Each number is 50 + 10 x the weight over its row's rms, rounded and kept within 0 to 99. Layers, rows and columns count from 0. The size before them is the row's rms in percent of the matrix's.

# layer 9 MLP up, 448x160, rms 0.114, rows 324-337, columns 0-79
097:61 55 38 52 41 53 48 49 35 62 58 54 39 53 47 52 50 60 63 58 53 48 46 59 51 59 53 39 57 37 42 61 38 53 50 39 64 37 41 30 48 41 61 37 54 60 52 56 64 37 34 47 66 38 40 47 35 55 59 52 48 70 53 50 46 50 52 57 43 53 48 60 38 60 44 50 55 38 48 52
104:45 32 44 54 56 49 46 56 51 47 22 44 53 56 40 60 61 49 47 71 48 49 51 54 49 54 52 43 63 50 49 54 49 56 38 50 60 48 48 43 38 66 66 52 41 46 45 51 44 32 51 63 49 56 63 48 55 61 21 44 35 46 49 46 46 45 59 58 52 73 51 49 46 40 36 71 61 48 35 35
100:40 54 66 53 49 37 35 55 45 60 59 62 48 56 46 38 66 30 67 44 41 31 52 35 55 43 60 52 60 41 46 46 44 47 51 55 56 57 38 46 39 40 65 43 41 62 48 42 51 51 48 43 54 52 66 62 67 48 50 74 47 40 46 51 37 53 57 40 52 56 58 54 54 50 57 36 37 42 61 51
102:61 49 48 71 52 58 62 43 41 40 56 50 69 42 65 32 62 45 57 42 50 63 52 39 48 40 50 46 41 43 57 41 54 39 61 53 55 55 70 68 42 51 46 29 55 51 46 49 44 50 37 48 77 61 59 54 56 66 49 54 53 47 39 62 57 48 39 51 52 44 35 46 44 65 42 59 52 42 35 47
102:47 68 44 47 53 56 42 35 40 55 45 48 38 37 24 33 53 58 60 66 49 31 57 45 53 52 58 61 31 53 47 46 51 40 58 40 43 41 58 53 33 54 43 40 48 71 56 68 55 40 60 46 44 62 42 36 44 64 45 42 45 56 43 50 54 32 38 60 49 43 51 53 45 57 57 61 51 23 51 45
100:61 57 37 48 54 51 64 40 47 31 60 54 52 40 49 33 75 49 57 52 46 52 52 68 53 58 50 65 54 66 39 44 58 45 45 59 56 48 48 43 48 52 36 34 67 34 46 48 56 31 38 60 41 60 48 52 44 55 50 58 44 64 43 61 38 56 35 52 67 58 29 46 50 50 31 57 50 64 51 59
101:66 39 48 46 38 52 40 35 52 42 46 60 42 49 52 58 34 59 47 31 52 41 59 42 37 28 50 47 52 28 61 55 44 72 50 51 36 56 37 67 38 62 56 48 44 54 42 37 52 53 44 46 50 63 62 65 40 31 53 51 46 46 56 56 60 37 60 53 48 51 51 57 29 41 49 49 30 37 50 65
100:48 50 54 66 67 55 30 41 58 45 33 32 46 54 60 62 50 46 49 45 61 48 54 36 52 44 55 54 35 48 45 50 46 40 52 39 55 39 39 56 49 52 60 46 41 35 56 48 33 62 48 30 62 48 66 56 62 60 57 50 45 47 47 46 45 47 42 31 45 49 35 63 63 48 37 48 59 61 62 39
098:60 57 40 59 52 42 39 47 45 51 57 62 45 43 62 40 48 52 46 42 41 45 69 46 60 33 48 66 64 58 44 38 57 49 56 57 51 58 61 45 70 44 34 56 40 63 39 35 55 52 45 53 54 49 57 48 36 29 55 64 30 43 45 59 65 45 42 27 51 46 66 62 51 44 62 66 50 66 54 52
098:65 46 54 40 31 58 31 42 70 82 59 49 57 37 45 45 50 45 54 57 53 34 48 50 34 51 38 35 55 41 55 28 32 43 47 39 59 65 51 46 44 57 57 50 43 79 54 45 68 49 45 45 42 48 30 51 62 52 44 49 46 50 52 60 50 56 53 52 39 46 51 67 49 43 46 62 58 49 43 46
095:53 67 41 45 34 53 58 66 44 48 51 61 47 40 45 56 40 50 49 35 36 42 50 54 59 47 51 61 54 42 52 39 61 45 51 53 50 60 35 57 52 46 45 41 63 44 44 53 59 54 55 47 47 44 40 53 41 34 51 45 40 64 52 53 62 47 56 64 56 54 49 56 31 55 61 35 63 50 44 40
098:65 46 41 46 50 44 58 53 48 40 53 41 40 49 56 58 45 39 65 51 45 71 54 56 43 39 46 67 56 51 59 52 54 40 50 32 43 43 64 44 57 52 43 60 35 33 61 38 48 62 53 61 50 55 27 46 43 39 55 64 44 52 51 58 47 45 61 46 55 68 50 55 53 52 60 62 65 41 35 47
101:49 44 41 56 37 56 67 42 59 62 50 59 55 42 59 38 64 65 37 68 43 53 51 54 49 42 49 63 41 59 52 42 37 70 41 38 49 62 64 52 37 47 25 40 51 48 48 55 46 63 73 64 44 50 48 54 46 54 37 36 36 66 49 35 59 67 50 30 50 53 33 47 59 60 44 53 50 45 54 50
110:39 56 65 51 60 36 27 44 33 36 74 41 58 48 72 54 60 54 56 38 62 43 54 65 67 54 57 52 56 53 44 65 45 44 60 31 72 57 55 58 46 56 40 47 41 59 67 52 50 47 61 42 43 60 53 62 49 51 60 53 37 43 73 50 44 62 66 50 59 50 43 45 64 60 56 58 69 49 52 50
# layer 9 MLP down (transposed), 448x160, rms 0.196, rows 324-337, columns 0-79
101:69 45 40 55 46 52 48 53 61 61 51 60 49 35 55 57 56 56 55 61 62 53 36 62 51 49 47 58 67 55 41 55 45 41 39 38 44 52 53 67 52 58 41 51 40 49 43 49 40 41 36 47 71 64 52 55 47 48 60 45 37 50 46 46 56 62 61 40 72 42 46 43 45 61 63 45 37 53 61 49
103:59 54 45 49 61 48 62 56 49 48 28 54 44 54 53 68 43 59 45 67 29 58 37 43 55 44 52 57 41 57 52 58 50 45 46 49 46 51 22 55 25 46 55 53 61 62 35 62 49 52 32 67 56 49 42 46 76 38 35 45 36 41 46 46 48 63 38 67 54 58 39 34 44 63 31 53 44 45 37 53
098:56 58 47 61 51 43 48 51 36 60 45 47 42 44 45 44 43 49 44 51 45 55 56 57 40 56 55 51 51 65 34 44 52 55 48 51 41 50 45 50 64 53 66 63 57 44 59 58 43 57 57 60 46 66 24 35 55 54 35 52 66 53 40 37 53 45 40 37 57 61 37 52 66 42 66 48 42 66 60 29
104:53 57 52 56 57 49 60 50 49 61 46 33 70 41 51 50 53 47 64 52 51 62 50 45 65 60 53 45 52 49 59 72 29 43 55 46 32 43 52 42 47 43 66 33 48 52 49 53 56 69 36 71 43 50 53 47 67 57 45 39 65 57 57 59 57 46 45 55 48 63 55 58 49 58 35 61 60 63 39 49
102:45 56 42 51 53 54 60 48 73 51 61 47 42 63 48 59 43 47 44 47 46 44 36 51 39 44 60 43 48 56 55 53 45 53 26 47 63 59 65 66 63 68 70 57 59 43 37 45 59 58 52 46 50 51 40 60 41 33 56 56 73 48 51 48 38 41 38 37 57 44 51 40 45 49 33 46 33 62 49 57
099:41 38 50 42 48 58 68 27 49 41 46 47 47 48 46 47 40 48 48 47 52 39 40 51 47 41 49 47 61 39 60 62 65 49 48 47 35 47 58 57 44 47 49 54 41 61 40 66 51 48 45 52 53 63 51 41 46 53 67 55 54 84 30 45 41 51 34 50 57 53 43 46 67 42 46 45 77 36 46 65
102:59 59 58 30 61 42 37 48 40 43 49 57 46 56 45 40 56 56 57 58 31 45 53 48 58 76 58 43 50 57 59 53 73 38 46 42 40 40 49 44 62 38 58 58 45 40 38 46 55 54 47 52 67 58 58 56 53 55 52 51 57 49 39 50 42 38 49 53 44 42 72 79 46 41 38 63 35 57 53 50
102:34 60 55 82 61 53 48 58 29 46 59 46 60 53 61 54 58 46 54 41 44 46 73 54 52 44 38 58 58 40 64 61 39 55 35 48 46 62 59 43 62 43 57 36 56 51 45 31 35 59 49 46 66 52 54 60 59 45 42 47 44 47 50 53 66 59 52 45 62 61 49 55 54 43 50 60 43 58 52 64
094:54 54 60 54 45 58 48 46 51 43 46 54 60 57 45 45 46 64 38 55 38 70 49 59 60 29 64 51 33 43 44 45 80 35 51 57 63 47 51 49 33 55 48 50 58 43 60 34 50 44 59 70 30 43 73 44 49 52 45 65 53 37 55 59 44 59 38 64 43 39 47 46 38 51 43 61 38 40 49 57
099:63 44 47 53 47 51 54 65 51 56 43 52 52 61 40 64 51 58 60 46 46 51 57 63 47 50 44 44 58 50 38 58 69 46 51 57 67 51 51 40 44 58 63 50 52 29 49 64 60 44 38 78 43 43 63 52 51 44 67 49 34 38 32 58 53 43 42 40 50 55 47 55 57 50 45 69 33 59 49 53
103:44 41 37 56 50 44 33 52 67 53 64 56 44 38 39 60 45 44 68 45 52 43 53 48 59 55 51 55 40 40 68 36 61 44 46 51 70 36 41 34 60 45 48 59 53 38 39 42 49 52 50 45 44 44 61 37 78 42 60 47 56 40 47 45 46 45 34 68 45 36 31 48 48 53 33 49 60 64 40 35
100:55 51 42 50 53 55 38 50 53 65 49 29 35 55 55 49 37 47 54 47 48 67 39 47 48 56 58 42 65 40 49 48 40 43 53 49 50 49 43 41 13 50 40 58 60 47 60 41 39 36 45 50 48 51 63 41 66 35 31 36 52 57 50 42 53 46 46 55 33 58 51 62 57 41 60 63 59 41 47 59
101:48 59 69 45 53 42 48 53 65 47 63 47 61 50 47 65 42 59 55 47 40 62 55 48 46 42 61 32 40 36 41 38 56 55 46 51 37 46 66 45 46 45 54 71 46 52 45 42 37 47 48 61 37 47 60 51 55 67 52 60 53 42 68 55 53 64 58 78 57 61 33 52 58 56 39 63 54 39 41 44
107:56 31 69 53 45 46 30 32 60 57 53 40 55 55 56 59 45 50 49 29 37 50 57 48 42 68 32 41 56 45 46 65 46 45 57 47 42 49 37 55 49 52 46 51 53 28 43 44 40 54 40 45 52 42 39 63 62 53 61 42 54 58 56 66 52 68 58 52 49 64 37 48 49 55 54 39 63 50 47 59
# layer 9 MLP gate, 448x160, rms 0.115, rows 325-337, columns 0-79
103:57 27 48 38 44 46 46 63 63 54 63 50 52 46 67 45 39 59 53 65 46 48 50 54 67 51 28 55 54 36 55 50 55 62 47 22 26 64 45 39 46 45 45 49 53 65 43 56 59 53 54 60 46 50 51 61 49 41 57 57 51 48 40 57 55 43 36 35 47 68 46 50 43 40 46 58 50 44 58 37
101:44 58 49 49 34 41 70 46 33 36 49 43 49 70 48 50 32 58 59 47 54 47 63 45 60 33 60 54 25 45 35 64 46 65 53 66 50 51 54 59 69 53 54 59 48 44 32 50 47 47 53 38 50 54 67 40 58 23 52 56 46 54 54 52 45 53 55 38 51 59 35 54 62 46 43 68 43 50 59 54
098:41 55 56 51 57 52 34 49 60 62 40 28 52 55 27 47 46 57 56 47 64 58 55 35 36 55 33 47 56 58 69 49 45 28 49 49 48 46 54 62 47 66 53 52 64 55 55 36 55 44 33 47 41 70 47 71 49 46 42 40 40 40 29 45 41 55 52 57 41 56 37 47 58 58 62 48 34 44 40 62
098:56 52 43 52 50 47 55 52 44 49 61 38 41 65 68 40 64 66 63 60 64 54 43 52 50 55 64 46 65 53 56 59 41 51 45 58 45 46 52 43 36 63 40 49 45 53 54 34 77 42 59 67 48 45 60 51 59 63 54 69 51 63 35 48 50 56 61 60 55 62 39 47 33 44 38 56 44 40 57 38
102:67 54 52 34 40 43 32 48 63 52 57 53 74 41 37 54 44 48 50 54 61 33 69 39 44 40 54 51 52 46 60 60 56 58 41 45 37 52 54 48 43 69 54 54 64 37 42 53 52 57 35 35 38 65 44 53 61 72 62 61 56 28 48 47 63 58 55 53 61 40 43 48 43 47 53 58 54 46 59 51
101:43 66 56 34 47 35 40 41 40 62 75 43 57 60 44 49 60 57 45 40 28 39 47 48 47 60 66 42 60 56 42 29 61 64 49 58 38 59 56 44 53 44 55 45 50 54 36 55 41 55 47 47 52 62 45 48 54 68 30 31 59 60 58 67 65 45 49 39 40 52 48 58 28 51 56 46 40 53 46 33
111:58 59 50 55 44 36 53 55 51 52 59 44 54 59 54 52 30 44 28 60 60 41 47 58 66 56 55 68 38 65 21 63 61 40 59 64 58 39 57 50 43 56 46 50 53 44 42 60 48 52 37 56 69 63 51 68 47 46 58 62 58 65 44 47 52 40 57 61 45 57 69 44 55 37 56 47 39 45 50 39
102:46 48 32 52 36 57 54 54 50 49 52 31 50 39 64 44 58 63 46 74 55 46 56 54 57 44 62 60 55 57 60 58 54 57 52 49 52 47 64 56 53 46 52 64 51 48 49 40 50 43 48 41 38 70 40 49 54 37 49 58 59 54 54 61 37 64 45 58 54 43 52 44 39 47 48 63 61 62 41 43
096:58 55 49 52 59 49 64 57 44 46 41 37 41 64 43 48 44 54 48 42 57 58 60 54 51 69 36 73 51 51 41 52 44 60 60 64 60 45 55 56 40 60 52 57 58 38 55 39 57 48 53 59 49 63 34 68 44 42 64 56 45 45 49 47 42 50 42 55 53 50 42 50 57 58 54 56 59 36 51 44
098:50 71 35 49 58 39 44 42 50 40 40 52 41 43 46 43 51 50 41 69 54 37 54 58 52 54 59 58 52 50 45 66 54 76 50 45 65 53 43 54 35 46 49 45 44 56 25 63 43 61 52 58 58 49 46 70 69 50 61 45 58 64 43 42 54 51 30 64 44 51 53 45 49 53 48 68 48 54 49 39
104:40 33 49 22 54 46 63 46 61 32 51 42 54 38 45 52 50 48 43 63 56 51 49 45 54 63 57 38 48 50 65 59 73 58 56 41 58 59 67 49 76 40 59 62 56 63 61 51 53 58 51 53 34 67 47 56 33 39 61 55 55 54 29 58 47 35 53 39 56 53 47 41 53 44 50 38 53 13 52 34
103:50 45 61 37 44 53 43 46 52 43 44 75 57 56 56 45 64 45 44 52 42 45 62 59 48 62 54 45 47 54 50 34 66 56 57 42 64 42 48 61 49 50 67 68 37 70 51 38 45 36 70 58 45 27 43 56 43 48 69 34 61 47 60 48 61 54 56 37 38 53 37 36 51 46 57 41 53 37 49 44
107:46 53 44 54 45 48 55 38 47 41 64 48 13 29 54 56 40 53 51 62 43 42 40 55 49 47 46 53 45 59 51 59 54 51 45 43 38 41 41 59 43 73 58 41 58 61 58 28 27 36 64 45 47 68 51 42 56 33 51 31 48 53 53 60 46 60 61 38 58 52 49 44 53 57 59 59 51 45 51 42